python train.py --n_layer=15 --d_mlp=448 --rope_fraction=0.25 --beta1=0.95 --beta2=0.99 --lr_head=0.0085 --final_lr_fraction=0.0 --train_tokens=255500000
Each number is 200 + 40 x the weight over its row's rms, rounded and kept within 0 to 999. Layers, rows and columns count from 0. The size before them is the row's rms in percent of the matrix's.

# layer 7 MLP down (transposed), 448x128, rms 0.121, rows 341-374, columns 96-127
096,150,167,225,151,203,222,224,233,195,176,216,191,223,207,211,166,197,185,260,246,189,242,162,158,137,213,281,104,267,184,180,121
095,153,174,159,207,129,234,170,155,199,224,203,211,198,211,241,167,158,225,111,206,159,209,268,261,203,225,258,251,209,146,240,221
114,254,198,161,179,225,185,240,162,215,217,169,180,191,232,157,156,134,298,218,210,218,182,208,173,160,243,255,216,232,215,193,148
093,251,221,185,236,192,179,124,140,270,185,194,255,189,137,232,249,128,225,239,188,260,187,216,88,183,181,162,195,141,227,167,263
099,101,203,181,215,164,122,183,199,185,220,203,213,205,251,149,213,290,210,172,196,101,177,269,188,163,199,138,195,252,208,216,211
120,170,266,148,178,183,181,189,248,185,192,228,206,133,199,214,256,158,147,205,155,239,235,201,195,192,116,251,157,199,145,228,185
098,238,171,95,191,178,227,212,206,241,190,277,268,173,250,179,245,255,196,192,183,243,205,206,243,181,235,187,273,110,192,186,173
110,277,229,116,219,219,186,177,232,141,188,197,199,218,244,114,209,195,157,236,203,132,127,188,203,220,286,137,188,195,268,226,151
102,184,182,110,208,191,180,231,201,227,227,236,249,95,150,224,192,204,300,195,134,221,243,200,223,162,181,147,160,230,172,192,184
090,129,235,235,189,231,217,197,205,192,214,221,229,206,225,209,258,183,288,194,157,213,92,166,170,192,142,186,176,153,243,181,258
098,112,217,161,220,105,195,228,224,202,306,210,172,181,165,183,201,238,138,198,168,194,295,128,190,180,197,200,147,157,232,152,154
101,216,242,216,212,176,230,259,221,163,145,262,231,188,194,253,295,189,149,195,138,225,244,267,208,147,189,116,223,178,205,190,293
104,199,176,133,198,180,284,235,149,246,196,209,186,220,240,147,228,231,265,243,179,231,175,251,226,216,232,191,139,137,156,229,177
101,283,155,212,233,204,203,224,252,188,177,164,208,182,212,163,198,185,159,294,250,125,226,193,306,160,206,232,177,118,200,202,194
105,258,252,190,115,228,204,232,210,212,230,174,190,219,177,187,143,209,181,237,265,187,218,204,146,205,215,225,224,200,189,236,224
102,230,202,172,160,178,189,203,142,196,135,192,173,204,168,155,192,180,168,193,158,189,243,259,221,277,264,239,206,260,235,173,212
092,146,210,157,175,264,188,248,200,225,274,260,189,243,140,171,187,260,197,223,206,129,256,181,212,135,248,248,122,184,253,207,231
098,257,176,171,171,230,264,216,243,262,242,241,173,286,190,226,160,181,168,260,185,196,225,168,172,163,192,193,168,137,191,193,282
103,202,210,221,164,141,251,219,117,203,252,307,211,210,229,218,114,179,250,211,228,270,146,152,225,221,232,212,202,193,188,229,202
109,204,158,86,229,148,213,157,310,235,203,264,128,168,120,172,279,231,177,197,87,151,214,188,232,275,221,222,183,216,163,247,226
104,256,206,177,249,202,220,222,181,181,170,159,161,252,178,192,134,145,212,218,85,233,144,179,191,219,235,237,250,214,252,185,200
094,187,196,106,248,227,212,233,193,127,153,125,171,179,165,240,239,193,229,239,184,214,202,143,214,213,250,135,180,232,232,164,195
114,143,219,226,189,212,157,210,195,235,175,200,207,139,230,239,198,131,229,186,185,215,173,162,196,206,196,115,225,135,209,220,222
102,56,280,204,220,164,196,208,115,186,188,256,137,224,252,216,143,212,203,134,268,201,203,187,129,223,232,236,164,220,243,145,219
108,199,176,203,207,233,223,191,201,220,172,182,237,256,203,194,218,191,246,265,206,149,138,197,141,207,184,232,168,168,270,184,181
091,156,255,233,239,221,300,222,203,175,135,150,184,133,239,223,246,179,203,188,170,191,179,225,186,223,165,249,140,219,178,226,208
100,267,170,176,243,185,253,193,235,223,183,172,178,271,222,108,160,197,310,168,141,165,212,207,136,202,210,127,222,241,151,243,226
091,175,137,264,204,172,207,302,168,169,153,182,219,160,228,193,216,233,165,159,142,233,238,172,249,247,237,191,198,215,196,209,247
104,167,112,219,178,210,271,192,134,193,184,190,186,222,173,256,197,271,252,213,202,201,251,256,197,194,209,189,260,179,120,193,184
101,227,171,281,188,220,218,178,253,150,196,195,246,154,224,176,185,288,203,236,159,184,158,223,210,163,270,208,247,145,137,137,184
089,206,214,159,200,194,159,157,208,236,256,205,143,232,212,123,213,188,257,282,228,204,211,252,188,270,201,241,223,248,152,150,118
093,135,211,232,188,291,139,238,142,148,297,197,192,263,180,214,134,235,204,182,262,193,61,132,224,203,157,165,133,178,209,282,149
099,224,203,164,230,126,224,188,185,197,228,220,162,230,112,233,210,231,146,264,157,209,197,178,241,212,229,223,276,224,191,187,208
090,216,147,213,192,247,190,159,193,210,190,173,174,221,249,224,176,206,210,207,249,245,204,191,150,293,181,196,179,221,179,205,263
# layer 7 MLP gate, 448x128, rms 0.137, rows 342-374, columns 96-127
101,191,199,222,231,98,189,184,125,201,183,270,245,218,251,112,193,169,222,168,186,253,276,262,285,128,218,126,241,185,225,193,194
102,237,133,181,271,176,214,231,304,201,188,215,188,253,225,186,282,194,211,239,148,275,318,204,216,193,144,229,186,240,278,193,184
097,224,175,190,179,197,150,189,183,255,199,250,232,176,302,211,231,172,231,206,205,169,188,285,186,254,155,106,194,187,257,241,203
107,152,119,210,211,168,159,177,159,173,190,213,245,166,243,192,145,198,175,178,142,237,195,230,198,242,195,229,192,200,248,176,190
122,174,155,198,340,153,261,189,262,189,114,192,192,198,178,223,170,183,295,183,203,210,259,174,210,247,203,205,174,234,225,159,158
097,260,144,133,177,175,217,272,181,224,171,252,202,167,219,175,203,202,247,240,203,242,226,282,299,189,233,254,238,180,215,153,153
109,169,146,221,177,189,286,191,183,204,169,198,190,227,229,130,247,145,172,168,190,211,203,165,215,210,251,232,220,174,203,242,118
110,186,191,126,191,240,238,259,196,206,191,119,216,182,215,125,177,172,183,152,225,158,271,215,195,208,217,286,176,233,158,152,186
092,231,147,131,228,187,191,203,114,162,132,186,245,253,191,157,224,207,237,164,167,229,200,252,245,288,111,188,214,202,234,220,171
108,194,237,194,253,181,213,249,184,125,186,157,213,201,230,183,202,161,226,140,178,243,247,158,156,276,124,152,209,172,161,248,182
098,163,205,83,229,203,257,190,220,121,223,267,246,237,186,195,237,185,216,166,193,189,262,255,242,234,183,231,166,249,277,209,253
117,159,209,190,155,207,220,211,168,141,146,255,152,162,276,125,209,192,211,150,228,232,246,206,224,215,234,184,157,188,140,239,204
105,138,167,121,115,223,212,238,211,169,142,173,146,204,164,226,316,173,207,173,229,232,231,249,166,226,190,144,135,210,296,190,220
105,238,199,190,194,186,210,155,153,206,157,277,214,231,187,229,264,207,157,242,169,240,186,202,240,240,184,134,150,173,271,172,240
108,208,234,187,285,134,165,250,158,139,193,180,244,275,218,226,244,146,243,183,127,285,210,203,230,267,214,185,227,208,189,218,191
104,256,221,180,273,137,214,207,201,160,172,185,232,187,268,108,218,159,228,201,144,259,242,173,189,282,179,101,203,188,218,173,221
096,187,180,161,244,199,161,168,196,160,180,197,243,132,234,155,251,222,238,232,223,191,186,225,253,259,198,259,148,170,152,260,178
100,162,208,173,179,220,164,266,150,153,213,230,218,166,222,124,194,154,205,228,212,165,187,223,189,219,225,203,214,157,221,293,107
101,189,199,116,276,165,257,204,121,155,181,269,226,226,220,216,216,168,186,243,176,227,272,258,162,156,237,246,165,210,242,234,164
095,202,190,175,191,216,183,219,255,224,153,248,232,209,101,115,179,191,198,151,176,215,225,160,169,181,184,190,176,218,193,210,150
101,171,181,146,126,158,229,139,204,181,158,203,236,216,242,114,206,169,295,225,224,255,261,143,203,247,159,226,205,164,214,211,176
105,209,240,139,182,216,245,221,166,164,170,131,199,231,267,145,192,220,191,159,193,181,269,202,245,185,208,228,213,235,217,223,167
103,201,166,209,263,186,243,148,249,147,177,223,145,161,227,183,169,193,192,217,204,133,227,153,158,218,203,197,196,251,202,127,210
098,329,169,141,254,129,224,205,218,196,154,122,192,240,197,187,152,191,196,136,224,188,280,208,208,217,214,220,208,183,181,264,167
103,206,161,245,277,204,189,190,175,175,144,201,234,261,143,216,239,155,257,194,187,186,225,132,184,176,186,181,197,198,225,150,166
095,207,184,240,271,97,285,246,150,209,233,163,246,248,220,177,253,180,211,165,241,199,267,238,231,138,231,194,96,248,147,210,144
095,194,152,253,231,173,199,259,228,216,218,237,207,191,150,249,182,169,195,239,203,277,235,166,191,280,234,221,235,230,155,202,225
102,235,220,136,187,144,256,160,159,147,124,254,259,210,238,132,291,161,200,237,190,169,183,263,192,246,231,205,191,132,275,210,116
101,294,214,247,177,196,283,168,257,123,220,233,243,181,266,121,178,180,295,172,111,194,209,219,213,162,227,199,172,210,227,177,156
087,170,286,255,174,181,238,245,109,161,194,107,187,257,221,203,154,244,174,138,158,193,250,131,192,183,167,182,175,201,202,225,214
096,193,114,182,218,171,184,218,198,167,123,215,174,175,140,209,234,174,264,196,182,209,242,283,253,165,148,202,256,198,217,162,191
089,271,175,173,240,199,260,202,203,257,212,206,216,242,193,160,271,177,175,309,208,165,151,178,174,204,124,221,171,208,203,219,195
089,217,157,214,229,179,229,220,154,184,224,241,274,223,218,174,229,206,222,266,211,159,194,101,213,193,175,183,138,252,229,218,202
# layer 7 MLP up, 448x128, rms 0.142, rows 342-374, columns 96-127
088,177,211,194,197,185,178,184,269,327,240,179,179,198,94,274,157,214,217,160,199,206,185,166,224,175,170,232,166,259,187,262,143
111,197,246,186,233,252,181,246,246,188,189,169,154,275,159,108,164,191,228,242,230,225,215,243,225,219,193,167,178,237,178,253,156
091,233,191,170,239,148,211,189,188,202,226,203,247,273,183,185,175,212,208,172,171,216,207,120,202,186,183,213,267,239,169,179,170
110,150,159,191,107,158,209,236,170,179,220,208,270,188,195,243,139,246,201,161,154,259,187,199,164,221,245,158,227,176,188,203,211
151,261,277,240,158,251,198,198,112,186,217,180,252,169,253,204,268,138,158,257,144,223,203,265,154,132,190,178,238,177,226,271,144
095,178,153,210,216,239,187,147,228,182,183,207,167,201,185,160,182,174,164,213,225,150,240,186,171,176,218,130,189,247,177,204,213
114,166,272,172,140,188,217,175,154,202,190,200,177,206,242,92,198,215,177,187,244,215,189,188,193,206,243,114,199,139,230,266,168
101,174,224,215,166,185,149,154,163,228,219,189,214,131,248,195,178,273,245,226,159,166,180,139,202,205,159,189,252,187,177,199,218
087,218,194,196,174,179,232,208,259,150,182,199,162,195,110,123,199,190,275,239,148,209,204,141,192,206,218,175,205,155,181,90,203
093,209,307,188,184,179,172,207,201,172,172,184,193,254,165,225,227,147,205,112,86,180,139,256,120,236,148,161,243,186,197,239,179
095,179,225,228,221,250,177,184,215,222,186,221,170,193,201,244,231,210,181,179,199,179,210,171,174,150,237,242,220,207,230,188,197
101,254,186,247,195,183,229,178,254,279,199,320,201,166,242,214,165,204,145,177,170,184,172,225,152,209,226,150,165,230,242,133,250
094,250,179,259,200,177,225,164,123,255,190,193,228,271,242,176,195,186,242,200,201,241,235,182,159,143,181,191,191,180,188,233,255
103,251,229,235,219,181,224,172,188,184,161,218,253,227,156,115,201,212,199,210,221,163,157,132,185,219,228,294,244,244,185,220,251
104,180,249,160,140,176,169,167,158,259,198,278,205,184,264,177,188,241,160,252,285,149,167,220,177,233,166,214,141,248,254,175,253
086,199,209,183,253,214,175,205,246,168,145,188,216,202,187,66,173,199,168,286,171,254,204,219,183,302,205,188,234,205,269,114,283
096,142,197,191,244,221,138,155,206,198,228,171,229,173,153,145,258,230,223,161,205,205,206,247,196,229,222,215,223,214,224,219,181
098,199,186,193,214,181,133,153,208,205,196,170,162,210,197,218,155,215,237,258,151,200,158,164,297,210,161,207,174,166,181,129,249
113,184,146,227,152,190,137,129,266,256,196,201,162,223,155,242,261,225,191,204,157,223,192,186,231,235,147,251,168,167,208,159,217
109,220,242,271,199,140,132,271,180,257,164,206,119,225,177,236,212,198,181,215,198,178,226,220,173,146,236,160,275,192,211,181,200
087,169,290,164,128,124,252,183,210,177,232,179,217,187,219,145,221,203,167,164,237,206,238,211,144,169,213,213,197,205,226,204,106
118,191,123,256,233,135,245,175,158,216,215,198,209,101,188,156,201,218,225,273,219,181,165,121,246,192,265,206,245,202,168,195,170
108,248,255,211,204,193,214,248,130,195,200,242,170,262,194,242,197,213,188,192,237,241,121,269,138,192,245,219,207,171,178,191,242
100,154,219,172,141,156,201,178,229,129,151,204,195,292,162,197,160,217,228,283,230,289,135,200,126,258,173,240,239,261,251,204,194
089,225,156,312,225,202,190,181,186,165,167,200,212,189,253,147,181,234,218,136,256,157,292,221,262,133,206,198,227,192,193,183,177
099,193,179,240,242,226,205,162,244,199,171,191,185,239,166,198,115,177,178,188,255,152,177,199,167,206,162,261,196,207,243,157,247
089,205,159,181,229,173,262,153,242,204,146,165,227,188,241,162,265,206,192,148,203,175,220,136,252,196,126,239,192,196,225,154,146
098,220,180,175,226,63,182,168,263,140,191,237,168,138,198,229,97,222,223,197,124,233,261,146,249,269,196,226,307,199,179,228,178
099,246,209,262,224,270,220,182,238,139,210,195,262,247,235,214,149,203,265,156,201,142,191,194,304,249,246,188,169,189,166,222,251
086,178,252,161,236,204,130,208,236,249,212,201,133,232,244,257,169,189,192,169,293,158,200,143,250,138,174,211,214,183,257,254,200
095,155,95,191,203,180,173,208,201,218,158,225,130,231,207,236,238,185,233,206,206,182,173,218,262,235,269,208,239,207,176,187,192
099,210,188,133,236,264,219,201,221,205,190,209,144,192,120,196,178,224,247,209,156,177,189,216,160,239,109,184,206,240,251,234,174
090,202,285,238,177,146,210,210,214,175,190,144,175,165,211,262,213,207,119,194,210,219,221,172,203,172,133,191,167,218,166,253,214